{
  "head_dim": 64,
  "positions": "rope",
  "rope_fraction": 0.25,
  "bias": "none",
  "init_std_qkv": 0.0356,
  "lr_head": 0.00846,
  "seq_len": 256
}
Each number is 128 + 24 x the weight over the matrix's rms, rounded and kept within 0 to 255. Layers, rows and columns count from 0. Numbers have three digits each.

# layer 3 MLP down (transposed), 1280x320, rms 0.051, rows 730-935, columns 192-223
132141123118061114119115160151137116131150130120150133118109163120127137124119120109069112158079
141131173130115148107114130149111125141114140113093131091120115152099141120123115134113121093169
161142149105120091162151126109180079099174125101129141164137137127114117102138148147122066124133
097121109168122144107126126106167102104211154108081118113131116124144120086112137101132167113124
139133126175137124153127136141160144143122150147112169114126172100117144071119113161135108120090
083137092112110143086134134102112146145139115136087119117165081120130151168183114151137152183165
126134138157134126135092126142145118118171127126124162128159152166110149112121166171169096153105
119094095126152144150142124124157126127111100160116148095128137121161117103157137135090127177103
115176143131116118096107151130133146105158127174149134149139122133174107178111115158138091134140
155148098130133118141131151170102131146143132146110148129122126118156158096134114180118130182156
115160137166156110100096088162086108122139135144163104143128150102132148114131142124137129133137
107127116136142116122132200106153157117150114145153143130156110093122139084134124079114129110110
114135115117112120157140123140138124171138148131118145135109118112105120168127086109159146165170
127115165142135149111120156114142115144144106134135132182131179209143113138104134141140082097100
113132141161137174134087133106128099103137129152112081124137123132156125141147129105143117136158
119138153115129125114122088135099114095113117129131143102109139135148137129092142114100123147123
097113133115119128128113114123150124132123116122169147148102127135190111144137097137145126158113
144152147171128135136111133154075129106115127110136121146152127105141135127104142127119118128177
105140160135166086123128133118111141193142137167113082113084144151150112129086110130134092139134
183174118128167129122154141113160081113135106136132082109117134141117127132144156160180124104121
161122114102096097093136107124145108141159155109144106134138112120161103101117112132108091149121
159171131093151112178167113109164158125143117117123124105136123121114159144102150103116105157157
136113178146102137121169146128149132142112070114145133145137122136146152129131131114102166130138
085103117135135112099145125132152159167164149135151127090083147150135157149152158141142158121102
156126118116094142135126152119152144137115117115139116137154111156127144093129155100113137129126
153153094154129077145134108141119119140114151169116109143141123134129161106142108119096144107119
164148129097109169131111136116101097145119112144123168125108153107133116093142092113147105109139
115112132116144068088175075129167128146118094167086123130134177153141112173125134134087147120117
078124142114093120138135131124159137149078130135137169090126097160146146072065140140145122103132
113122122130137142108124132129157111145152132111154139129119138095164143103136185128145149134152
128094120127114140128149143049095117111134134109119123146094161139088122109112127144122148102098
108155112126109090145134126101153114095072088101083101157120072070116150129129125137100120133127
127156151109096129100113158147139133142129096146117170134118133160121149134099134133132100116152
122142139164123108108132123175155138128084115149130110126141128124132167127118118105114135077153
097122149165138137144184137154147113071133121174162132177137115126126112142143137166141108116121
137121161140141095111060138116126092150133163100114137091124110126104179135108087129154112123191
130153155129129152145162132134196134136097141105126155139164145114055117168145118078113129155141
126096152160146142112093159154128109134106159140128141127130131116138112144104108141116120123135
137124124127104144106135108122119119142157121160087142077124109209167142068122152080181131100155
117126156132129142099099165104120112158168157158127174118103110121094120163150105125114155137103
096114105111143127149100136106131128144112129142111151137124147133139105101138099113144117125116
123063170154108133145118116120061106080111106104133142100122137157101199153138123150132155114110
154114145131067113129118129100098147089156155116094099162101132102159122127137103143095100117106
132107087123141137138130163153092121128081127120127130154097144112144153161138121137110121087090
095163144174135119138146115121130120161121145127125110097138123092143124092120133127115112150171
130116148115153150138159139180069156129117125116106108110176108103120110147127098158137122100107
109132139120151111145163125140139156177116106132103153112106148122101106116120111114169109124101
098141132106155131107126139109126119113131135099118158114112178143116147122151140136151115128174
127188175135115103125105094111116156173124098120145144125150087106141151111100159128134148146160
118122161150101148089178150132120152128125118097169141118121115149109141127129124128158127115136
122131146119152104093143130149149116093143118093158117129108115108126112131099093138140130133110
139101102152105101142129071132179131132084133135132081135103131121095109159103153117133089075123
174152133115102174155162143130119160138155121112122094137133160132161071120109127115147162132153
130169061143114101118127102127137122129160089132110146105161120089111113104117088183098147121132
131145127119105185119122101135131121151154128140147142115104134115109140150101113143137122113131
179130143132123120116147133062129113069150145130130130126164128103110133161142163085091089123116
129135103155095154113158160122120139127141122105125155131128153160157120114074149134138110146149
151135153117143135129156149125124126117134084149127114167139117107130082111154155125107107144081
138117106161146151163094112119116081149129085153172106141112133133119147101149144099144133121142
146159184133114131139089147080123143152138131167105146107176126101124099135117087135162172130126
119113186147138112125176097124095124090134167122175134090177098107111137160126149133157072147110
114139124099132120141125148146143144059170089079118085165120089139156112137149094123152147206162
138133149115133148104108085114138139090141143112130137168140137131120115139123111148099116139123
162128097132118139127127135072187122086114136133102162127174121122146150104171065127150100132129
091126108145167169137111107134146146119138113139118132131093180130161142138154108106086129109131
130134156122124126134171141119121111126168163102096109150165141116114150103156147114127143081160
127130115134111097112119172107203114131102144103150102103086103137068104155139128088136124079105
124136141133128138145111116142142091135125150120170174119133078121122108146156118155104124115143
101094108142140112128144124150128136159118101107123111117136157115110126133127137143127132149146
114135158150075189113141148125086152128085080197081123109113122121181114097148152148104138163159
112110113118174130132108097099099136180170107148085115124084072134085179127088145122119118128161
160099098136085093115133107096146101137101138116137098129127090129166134115145136147137104135151
139138176165127133140134126161124120139105121115099134095111126117119138150135139168146132161090
127179144144155120148121085130182125105143137087139081124145118134135098096138162134126139127120
142127077123155118116142119132117118154100138092097179118112143080148168130126096173143144102134
167130140128134058115174128128143124122168196120145150139127162146175136127131121139179173150144
116126053095148150073122072149166151105143181115100126089150139128125137091146168166099097155111
151128092135098122109141139139109163119105120127148112141131098101133118130094107120154126107141
149181159102161122117137134120130151157151078158119156109147130138133121133184143155121126119128
100118096106153152121168170111143149142135124122133121167114118103119145146101157137136146088134
144121109138113128122119142151155097139140098119090111138146104099127104150141154163134134133104
112072142113119085119152171143115150112104159120173147143126115148085111118108160099135112156157
147118162153135114127149108131114162129136119107139110107143100090131103134110098118105128121147
157106119124135177151149123051207135158205104137092139141078124151131145185079131186127122097136
117112156123128119133148122088079078138114136115119102129155141119126145108152135149141130103156
125112139120125126118095110135143113105121136149119105153099148078135140121138132149110125176165
129133126112136142150165146114143121133148092110125137128163128157115112151166117138133139155165
082132123125141137138102136144083129113107128179093134110111123134137130174129125164133103091143
140160156144127088125131140126121141134163113121126135140128152135161141147115104105093155126153
125164115202115115141157151095121126149154127108093105102116177117133112155109098133141088147093
163114155156142120137150087135120150143137126146129127099116107120143127102093138106122121088096
118115152122124129151148138138119083141132144101101172128153141124102169104095121137127106137120
125120133112116112140113094141150161172104096133132153134137144149135114126083096128109133129177
148129132172109124078144154133098106168131090131117118118133100132129122098142114093123148166129
178125147125122133122135196111114155146154133094166113114103126145141095152086128093093073122141
127114139132147155123086174165163110167117129150155149143115147123116104106136151159129160095125
133130141119136141106087143121126107135137108143119136134124165158161145142120158132139152120122
104151127108148144117160106101104142129072120120130087084153138101124127104152104138134146120146
112113150114148163118150127140155146155119114081139116112136127155169099154135143157178104121104
103115127134120114100103126115126099151160129131154116095147105156141149147134129128168118127099
147152138138117131154130126097107115097122088163105157139119115153147137141115130125138108112131
101096101157101126156119118124116116144147112099113093120156128112127123150136143096141100155152
083135116128100120111131110157120124126154069139116132120133139101071119109102122122124135110158
093106101121109088136137147129142113101157122127133119136117131127131140126144165101114102114115
149175147114131115156125122114136133108181144125095119133116125174132146103140132158158113165112
145146116153138114115137126097133114162139093121113146118092125109122149116161132141131130160170
126121110117152133166087140142126122139108127148114142131146061105122110087151121131124130110137
138155142121121131119123097063115122114179101119146143143128119124134126120117112113083161075124
118167144156177149109151146128119120180126160104117106126092138162123148152161092092148118150101
116146151154105097104144130117136146124149141152154143109136146124145130111155129136133157101149
126136138102088079106118158184132097137126116106134128139162125149130106112112098151111136112142
124118165146113143138133140140168134117124119124145111146079119102161114138161139144099067143142
092115156149114161128108123114070171161142143149118127137128116122154134120155125152199095081143
117143132135109126103129108141125109152172164100115108147102093140115167147150158090099149165167
154111145131135140141153147124129111108169122116128135110132175121135169158138134158138163112116
150133139151133107085123140110099120099122051146127137115104174111151091115119095139120092097118
156122110125101146103145165164143119102155102102131090091154146182143160158118125110136069093108
108113128119105145158129074100105157093099153123135150117150115126141112096097105171102129134153
131120105116138117098120128110106092125115135107124150147157120125134128138105116133150189110161
146109140147118153098106143135089117106153092130100129093131122124121135121100158138124169162111
125150120147123128107106131116117098145142159115161157142170116142090103094096120121102166104152
113112117136117104125079100135140141130150100138096146143105140156140167116109130130155106129116
131143086151129112127140184090150107106127132127093128172100138097111135158112181134039149135159
120085114146115150129148141159118130137101136109132147128159134158172145115131122109143126113134
138117144123145096114121143095202123128116101083116156136088151126149142136073080123046110159103
110104145166110101112146152099102123102091145174116120096119142112125135116143171111149111140162
098163158129136158140103136121138151123125118098188106105103144137145108140137138134116128111141
176187144092137143167122147132089123107130158118172135144077107133111118151141122137144110146131
150130106106143122114122127133141143175153155093112140108138096170146122129168184142176133138121
104113169156133124103143097182119101073119143159140079127129124120160124143103131137121163135114
104190135148118115122151117115134137145152123112092139132164114175128100164146115115136157146121
123122136110118140130112134106114170137094109136135142148135102120146125150146088129127118104145
132121114137150158146133113157136132103129095074107152152075143129115086131142116121128120129131
132075091106126137138102116133120119098134141129102139182110116127061131139137164156156098111176
138151182117137136137135140154131138137092150135098128109100105116149143143087146138121103193105
158140114106082092140075136114153152085090163088191084140127184094153093137080106144151141120115
096127122117118129155133140127114149108102120131165118134131095111136142137148139155122154150163
106128135126140146144110134070131135112157133127137127139145162158109091099101200143112133105119
160162082120104155131137135139180100109140168115115120163158128107148172157164126124135144107141
104113090116154142114112130138172154170159098107134107102133138136114112179172139133103124149110
157150118134142149130138128159120122109109104147095150132094100130120135145105151151120126140161
125140173133097075138120149133124089127116079171153143162147144108130169108143114088122125101115
106133156082123104129111111129099114158095125136082127145100146117186156149131125157105165139128
109125139092094161120062102110154180143134108151127151125103159155150153136098169117134147128139
178076092120117122118093102109126123145154134146117116161163119157161100151142133161107071089156
144094114169144126135139160148115143117115162138137079134099126149096101130189151125101127143142
165132110099159119146146134107085105109136144140146146152155143161141141094126122123141139115107
114101138113131088139074097131101107129122150163135134164128100135130149112129143104133089125091
166096104143141112117108125151130125144128125111101142105116136127166101150089105159157110134114
133121147183089117180110107081100114134171128096168080150161142127133089092126162155116107169118
136143121083144141127115137139141104151149134090133117097144146137103133162120145130152119117158
109139142112141138194064156123090135168078137119126147116103101150146112136155121123105146171098
117143137101116095108159135126135117108135086114120167125129142088104179095093136118148110135115
128132115115103109126126153103122160129121152119159123118124132159108090119161129153086116148114
146157108119107139082123090142191108097118159137106061081188144097124149162115167075117120121087
103121132138132159101101117131138093148121151079138162078110115138133146150159142120148113113149
133135131127125109137121113057139103072128178112115134108149096138202129128105098137087096152078
096143131151093128135137103121141111121117118154135143118137170113156109101170150125102112135105
100136142135148130139153165141130121145149110151111153101099150156139106142157142126112110130099
080116144129156094104140117104130136167144130136132090128157109108117127148111170134129166125144
123158137094132140100097155165113141128104127120111135136149119165152118118145121148162122164107
118113108152148104101149125135141144105132114165149120071131115156135156130122130119136110110125
120105137131082127109094134134138119154106129134130078104112149147153114116113102161157116140139
142145107113165152149132117127128122128172176123120097088124160130164101129100133122117147092151
111123118132119136145137134129105134125116094132104102095168146096126154105110134149169137135158
124099173111123115113127130141108135126134092118129105155138110111169108135097128123164151136116
161132117133114171153110131115130132128135141148158148125168126143141112127128131103132124146120
104122091126144115107133151145148166151099171116129134102091115160146144070136178069119107110147
138121126103117136128100165115140109152161170076164134111099109139110155123139109133119116126121
157137172136130073135137136145165171105089157146123146098125208137116096147117100159123109122124
048149114131172115114135145139118114134166127143123114123092136163152113165121108180130142138121
112123105126163069166129055091086122159166144109120142127133149129071093143162132150095115140154
076118082121118084088125134122109133150139135133082133117135123113120107133152104128148133138117
159100122158131143149143128083119127129156141124150148160149125144130145110086100115130114085137
113108107131126123156098121129097136121168136134135182138162136114149115145077144133124148113126
135105101083116120115134126138103141105138152098101149146148113148137113177138121107105136152136
150169170186166132130095117137101152139101139155126168181112117153099087118112167112144121137095
080081123116112138136172128150125186120135138127109140091131160149152124124125144145121158093099
147146120132146105123126156131140114150102122131150141150135133107151117131137093164150126137107
107166146136121133129122128094158137129109110134153082111130140070103134105068151123105146107106
123145104163157084123161109127150156165123121097104074119140138091104157099134099120130112126110
097107101129108132144155151111096091128160157122102161128115112107156115135107141124081146126159
100153142172143183106117104117126094162136139125145138157131097106111125122138116101110148114124
132115149128105136154091124125129161095156161110156105173099103110098130115116150121163144092114
152148139112140128141085115118136142146112096161110134116110162173163122120108085116110099156151
133134142128092136164123116084114107160119137151135119086146086091147151119138119164143085113124
132148095127085087128130161129140082174152130096113075125142158124115126157115091127102154137127
143162141093153091154189138133154116108149169136139069154145077121106110136122119112127139106063
106163124129102096112107160126161112135131112140102139107132147148144083144120101139153150123129
155150144155102139115191103122124121121145156156121120135217118117135154137126118120151158167134
181175137155154076165160114139167117147056142109134115102144137114126093142115098161115119129148
127165153088163168122137147157122139087148104142149100140158108173139128134140111110126150133117
140130119133124161105107133138115159118096124124149103119152063141123088139110126123133123105123
132113106135132122122117141134110138117122148144119172115143111150105108154121123140129088159156
105159152151113110121105143092154098165117118089107153137142149139128188200134137116127124116125
123092155133103150111158164093124119167145124125126127150115153115132137095172124151112094086135
128107037123160124129097092141114124134128138137138136078066095132132157120098056114143121159128
142090139120150147105115096164147119143143121125096126149181093114131126175161148119090141170121
110107111171167118138134143135143098128105136167170129181131098122118167138142143105112126130062
103094083157111113146082121135118132109121125100150080129123099130149121105092104138136099119112
189115101122145107126161143113116104105129160144098154123116140104114122142114149143138130168118
152131085082152143132080134127128121105074136126144148099087106133131134094114133136135194130128
147096123140141137117136152127187105119116137127129104120120130161132113119169121132101107105127
058108158139125104140161147110139143145094114133164103179115132098117140114156118153163132149108
126144144139140103123137141119105134115077140146102120126110104131122121135128137160129080130112
177121140163189172061170106154142150147136145081182093131078136118106107102101142158121118090171
# layer 3 MLP up, 1280x320, rms 0.051, rows 731-935, columns 192-223
072146096134157132137131135119132133147111139093137135154158110096139129147117141096146152155168
141141130154161195142141089101112122122108127140117103120100107143107131130104144147110099136127
137129115148121129137161112133129113114153133077130130089121178128152139136112118164133148128148
124157124123118133145105156092117118101167110114090096206171129110149101101150144144108108142158
122138154115120108055120132117127125131142080096149147152112147111112096126127133101145106111133
104104125150099159101113142143131135112107126158115133137120129149114167107142150144124146117088
148132155137100116093144157079127144144116142126141122154105102170094116140096162117091148137132
117138117160140136140136108142118125086137143169158100126096154135112127102150157128120162111101
164128124168121151154114146135127134139136131083127165096098152141119158101134119105122154178132
129088151097081114123139149087152142110116147090107101141115102152134134138134140166110102097125
126155141144096136121172130106087138108098131133145103137122097129130130150138105114138087129118
128113083134099137107121118113153135138096161148136102126092094141084143146095115116121144122121
106118144103134120076123143163144124136127113127144124118127109121111138141133130099144106113169
120125127134127110125195093140130091172138140138121106110135129147085167109091091135121112082109
146125121152157144089122128176114158185097145072116096137119120156160134127128139106177161162106
157147136105151156133183161152118115085161160189098097147104126115128152133070142118132148114128
149106188130153116156172121146151096137120105117159122124112116122127139111167104068121119118121
090156102103121150161121139153154135136134128115145169152142142143125154112072099109149163105132
130106122098114102101137132185115137171076108143101141168102114112092195117125123125096141142112
143101146126107144167189151104125117125159116098078113133068117121164143118133139129152100123131
114140158146091145150117098166090155140123120120155134129113105120130147099173090116145165148167
111136129143113121105121173125190118147127093168105139123157163155091138107157135138146148121165
169153122122133122162112124097138135159137113135084102142149102094157099147137120169159155124154
100110107109147123115144137139127110141163120199148126136102131088134103081142185110122160145094
103156166084096089120119123131149130159139151133121130082100137126121087145117147096084139139136
123159122107136115122148135137118166121129114095126134121122127154139146138077141117141105147157
104143097138155154132122168105102126137130142118105138130083146130092119146130149125099138112135
139147107138105163099142152094144124158091097144099135134143116151111126161140119153090130162110
129158143120086170128155084173121135125119104127116149117182127135108142126102105118145105120120
142098140153161122141107112113144129135104130151164124118170099076166133144110106128096108139096
154128127134124107155089152124093141117142136106164164163166152143117078069101125148125154144116
108098106139131116154143102129123110130103145138128134127141125085130130135154098136160148134136
164144104119170107097127162111118095145152088109136150134139157093156116145134115161137124142128
134150161100155155146133136150121137109126160128093156146126134092143135127139141116167145102108
098153149176121112196144098074105153128139109116132145109179180135130141166118153125145163175099
145047109106126084179083096100169149146146139148133141136168154150103097098157201204083099157168
151163122135106103114099120100108130125130042142144150110098110110111129124142098131161154165120
142099153139163170140117123143126163119153126157124124102162082123138126095111098076113167131117
102099123124148150121150095123128141107111121145140101157149149100169126110113145114126105149134
130139132137137134151158124132141169138136135134162070147133112136124117149102171095168150174143
088167093124132115120124129082118111106126137137125109118112169154113103136127134078103100100135
094149155117089125149113118136110142116112155161174143131098156131155159129131126093138121123127
140126123145143090101156103105130165128130134141155159107154095126159093097124119114157172195140
136106148100115089105115137142110146135139114122136150127109141143112149168135115107133135162116
133125115150122154114115137113119102152134144177127150113096134117134093120126080151128137150133
133099115165123104149134134140153110185137162132121079126164089194157117106172138104143098072176
176149099126132144157120123126140117146112175186108189160178096072128152130112154153118150099135
126124122113115125099116115121105098138160133131135183171105108133143085164152116111146112161134
134122120118149117158090091122136118098102097132104138150103122123097156089135098101139066147142
116057124111144126127160153102138092103153119130114100148127144120103145133153167083132099104133
158068159107140127122181183099091137167144143125144118133138149145119159107172129173138146152125
097133151117158119137102085109079125164163116134161162142115120139101103094107122100134106068135
148191124104099096146118107180153153082120149100129121198145138144115169127149156099156127168146
147087138135150117115126150135127156138137120083098118166109125081148116120166139125103147155112
146148117112145091134099093144098150122113111106161144133117156156088129138133160168123119177111
128114155146136122122132096129136129140087099148135158115138131115147111154155131128145145123113
098156103108158122151134141086120118134154180152105157163156145100125150189127084131064117126125
146124094168142122132181117119125109128162166109123101122139133093143133134125118149126087126107
133092124092131093167158082152099104156176138120117120158129127149124163121128126114140154180122
155121100151164119122159104104134083169115119130114150090100129108131178126129126077117141102137
113153138143130133120081155134162115176158161125115130135089149154118112142143145118150142148104
143090111126150117136130096070124114128119098121150091116167110118152083133104117165110146126117
101159119184143139146154154129096064112133139114153147130098092130101152105163174098079100132121
145121146181087123132110103162168126184120073099136142151129114114109160135130146137161135108141
151145099122152093136112141117188106082100100127081164124075123126132106128099118134133137167119
115129136162143107116131099122081087095137151106119138107109143122151168160105179152123101165135
138146113104144150134128176101100140120154157112108136147129132118132129121150123117140151137152
188154097156137115126116135127146120154154134158129131148162139185117130149106106065138130120096
084129127131128123169096131090083106117133098145094156104106103175119089154160087124136109144123
086082167098109118149096120109151136170166092081118140114081149103103151161106137131168181138080
163125100106181110113139110162122074132107116125124132136147139148120127143104137135132123140135
111114139153138088106145132139151180128161140137133115116113162116139143121116126134146085144124
118120157163165108107169118178086186124134084147109147135106129085142195105136146145147109138141
151122135168105149153111126155098111113109121166098102072127072135145165146063144144110109134132
114107163098088136140126102111175145114113076111113094149116058106107135113103176108115162111116
140129141135073110115111153134125105158156157122112112145159105130139174148104134139096137126097
135150120155121165135124101091098115131156147101125154097135154154200098125158178126132147153119
105086117134130127142126101096113141139158138092146113103151125135137143184091114129113150141121
117145117126150121172109170101100114132135128164126137090132132125128094144141091163139104175109
159126129147123128099108134151148183120130172135104151142112131148127185129108104164136106110155
156127151146120143148141153116135133160170132112068151151099103137138136095132129114110144114153
123143144115118079146139127114099096136128170119106131146134141133138108119145098146152089110098
137150083209115105164178059083132118133178087148053190101108143129187118168032187130108178084173
126111126125139117163095118144179139132159121104159102099124119121136123134113094133121100115161
100146088140156125112121156157133152129140123117176131130166090149131117133116107117095165149114
138073152140102090144145121121124123122101148120097156168114146151132137137134097143116077072140
147100125116155111131143108172141126157130111100120103128105097119091120154128137142075130110191
116090155109137136158097140182113134116135182124142142137085111131138170141141132101119155109093
159136091155126068114167115119167103137195072132100228129091150108144083193052160111133148090150
137136128102153121110102155141091142133113120076187124168137165099122099156152194105151144111091
125186155075102102138114110093117117122100158130128134166126104139109126177089127129126124146099
159098123110136159148130132084126123151172120156149108156135135126146130144162156116118092164131
117155127122125139103105102122124134150109110121120083149138130115136112141161190129116151129156
161128154125123141117142099090103118101124128124121157154134151089157141101144119056140111137173
129142143175106157118188112094139137163133129176153100135130154130090136124128149148151113130159
136143133167131128171167067131132115149095130130129142137102143096053091132105106124121109121149
109151138155133145107126118145182133108115109153124166103099104175131123109090146133152141126117
134155141142098097108091130140081118132141139059139117148122133099162118133150156119122132119142
154115116133100113156171113141136161084127126131104126170132116143148106102131127127133109120155
107130153142095144176135115123139120145127123155144121113119092143147112115154146148081138139099
130169160101152130111129141139090163141110121135165147117085114150105123113120116118134142177130
136149167103151168160128127121100130158123157113101173132115105124167134135100163118122126163104
095141145143135102081157124167097148128129110109115139129074151088108129140081113107138134104130
139100126055147069134108099127126119187132140146124160131115168135118113113134119142102158092126
106071124121141144139127100134128160150112107137123093107133123139148136147127155173157125144171
137144132184124123106104105165131133118126142106160154120102157142171130181146117123144115111109
113080137146120132148152094105140192146137159140166150138148146123119116149141119147133119144145
102153111099143127125092137116123090141153113108111147130096114059133134113103146133129106116120
156075114116135141158144140119134150148121115107169125120106143127168112142118121122118134138127
144147135122121096140116150108125103159127199115157150142093151080179149129153155166148138125088
146128137115182124151131099098129145092132144170157143158093159150098134153143127160118137118132
128131127117104114100140130147149096106088160169115141127136141108117092070136132092102103129165
141151146127120124105142156102158114114122155163117101135151132133165104115135166127109119173110
128124136099085169125168086112125128138106154132113142134098178138121124086101148119162138136171
141114109125141146168117134145133138077108175129146099183134088165155115157153139119110194124136
158129122094098105119133129130091114146127144136165106141115142154157102143141118124160087149154
115116126140107120122130107138101136127133073117114118081131165158148136114132096157136139092105
148158136131106117130142157125133158086134045127109111117141140146111149152117136140127097155121
116107104116137092130145146088120177123123130151093128174114119078122153086133116124121092136118
143122151100075124139151124157101113123110095145114087106110121116166155145149100131145101089140
157118130137113111126109101117166087155128155133062142100130107163109115126139129085147109125133
137149120118123165123141088149105120130115121104124148160155107140125111129119122102137120042130
099155127139142171126114133096152117105166160160112100164149129152133119128135097131139128137117
123155127117147202118087132131138122124147133101176125129083076116124150095174132180150172153167
103131133107124107124134151114111122170110126123155102132148100118096131124126106143142152163114
102092092118142136100143137175099097106152120149147152144176111149161139122102125173147094164112
146168101143093113098128132155141155115104093125121122165165115123123123159139157129163127150154
139104137137102145167143146127156172144106090155131127138145111125089129111129122149143198112116
141148157066141089143111114121119100087192127108103142115132096130139117105160129106141122135126
155128110142151134143131095145136154130106129155119187133117084121138145105133149115161109141139
131103111170116120163184114099148142081175155101167117119110166092143138083151117085137099155157
116110144095107086111110107103119137162118130151149103122166122143133129142078143133104143157098
138140146179094159091174183102117111132146137120168133147135141152141123121147096106127151146095
093148166117146147122144128094109117093117131117151121146138116161118138141060078114088187127197
110160116131127160117098118143093095132146104160118146098107106143109144124134154124104106178148
121123127147098117159161139130117105170103090127119154169155116130136074101120178125094126138165
109155113134088092128121142128113165122109110098114137134109143117164181132146144138187139117124
119142143137123128129112165162090160129108141129143163134111161129130116132076128136118130154141
140153119152153156122131083154122082132125118171079139152155097137119143141126095175131138134143
128138112136124152153139112105111119125115094131123116147203136127127156133139158093100147121118
088136117083166112143139106169144090104118131116113108106119104100160161134094108104166142094111
137154124164147151126144112102185109121118129152128158125142131129169121112157112126167139121123
084109096135111148150156142141127109103135128125165142154109151148138113117139163126110110120134
117170135089097087130138188132129123142157126141117131134110130087084166144117150127131116109117
079138117074125138143144114112108131121110122152123126112086119110119162160070108149125149153117
111153123194096120128119162163154144148111139127100116133116118110114088152134097145134125137126
153177113108150140103127115086135114136148124103105109110151128173100086127149114130167148144142
100137140127139110152138121108136122107117154182101131122130118153162147086138125131119148119156
119112080140127130148158089121153142128129080127134104113087157107139134090088135148104128141094
159222162190138116130141129140121122132177127101103173112150123166150166137110158114135101138101
149075155154117161106139114140131104115128161127085087116129077169118154139121124146184121097138
113155077137130104155109117192128133122126137153096118093145120123102141135120119134084148081101
135124149137151163109129121144112108128125077140075096119104116093106152113082073055177144087155
098130138081157135129146123144112131141197110121084177146131152088137148076057094137133086128148
129116142142120146078134085128153134100141088121101150146122103127101139127105122111143158185151
124090109113119111162119146147139147166107158122141142156117133154108173105149142140126152122163
138109124166111122142140108161109084137099125151117140142132089144102129139140103110141138121124
134093120144112150098126095118113097153152109135135165107116148141122129120105147171113135108157
167108183124123170114097132128149128135093122138092132134115128143157085093165149139146114161090
139113145141113097179097158102111151151132115099120144135099155101136110119121125141124132154109
139113153113081164162114173129083146147133174125139118126117139079149120116127126126138155118122
102129103163140138102138108149145144126124126130150144096147111124110130135147150094073119144128
089154175150135080119155138115149133173111117145137123169096100118144162114142116092146141136121
153095098136138110127129126148134132141108082137101140177160113163136146128136129137116083089103
128094115100140149114136111093160088145202154132197147171155111114119117197112180123067156096160
114097145135119117162110153092129119118120099133174119134120131136111154139117150180119159104122
144188111105135116086122177158105145139139116111138108108173113095121145105133170133099169179089
157129124143139153128121075124118112129078115140120158131129117117135126147119144151125163138160
127136135151207136088137121124116126122099105165141147134164151143101139127127075143140179125123
149075110087144141133116142123134148141119146129133125133114124111121076114120118125152147145138
084150155116137182123180165123159118124162115119131064145120142126128135171121117106127140116112
091090152114112149139145107105196121134137130166143118135104117120129190078144139140108128164130
143130136093146111134066121116138135109122107136105115141105116094134119121158133100158109177155
139161125119099117103147109189175121130077152088135103152100112092136116120161126137124155117114
145131103182136154134162101131144117131140105174154123154116109125100112120135121181136123133121
100162133077164168121118122143114143139120073090140136099127059100147081199133126091148157141116
146174160139136087134110088090133116126115143182130095109163121122162146089086109178169113203138
147148154075160157140109124129139120142155127117123154135103174168097107168110152101121126190125
127144140120119106168090115146160126130140119119136145135122135128137159189143149118128151162155
174107119097106121096109137107137127168106144126147146138121101141130138133177153129102114145138
125141132139129082163115102129129158148153170100158133123113127155126126087155154127121131165126
123114157102091140114138117088135128164082108162127142110151131116119097123118134154134098137134
137086143117143155135169170070154119160108149160104127095103129123121137094118119115097079080137
132105109124135135111112147181131157138134128118106112142130132118129112152150105145157157099108
113115139113147175144124123144159107119107168102104139135145121158131124154132151110111117149122
079149137134105117157153114133114128125089124140137144130143147138170134123107140145160181129119
116117138129147099145134104120115096162090142118142120133106134102180171130143185085102124100151
140109124113141128145105110088147124135153151074138131110101099124126122183099144094119118158123
153112113105139136147096192117139152117127103095123159146069157126131126126125128105102159145128
133118133141126164090105131113145156091139146154176079162139076119189181183096093172107126114093
127120122117114091100146081074167115173117157119173154138143138150049109152181139138161128159114
162133139135125103113152140133143108115151115160139117136122160095115174133153126137101139088085
119148130133127129117135151114137109093127123074125100152103144086140149108152118133119146137080
134170080188149156182093084139108130130119177163129111109146143111146134159103163117115146141126
188116150130128148128121114150116131092145124117111149129142097114102175141131096114125148166161
108129143125131100167081115103126135142114180126100066146130094143149117090131085173119126158108
134136118131116113165170117139145100117118081114139093119153102066129109096117141159143135129130
124087096139124158123142100118109087142105205136139130126103139147152114173152091130167151133133
115112132147108074143157096151161118134130165164127111098123145142133153157113126173128144120141
113130132126126160126129100120159169142098128098154134130104132111131151133130092149134119116127
214136093109095143127139150135137148132100125110143096168126098124159101142089118138083137087104
149159134106157141152119121110087133132095098160121126104125135148129186121086137123119151117122
127168145113187131152089122178143079189111140118134137140146146122169113179123129114125117149096
179116124138081090122122127118118162133171124095129114139143119121146153153132106124138108158151
123133114122128116157120128152176178150133113143180105140143112112111112121131168159091119144162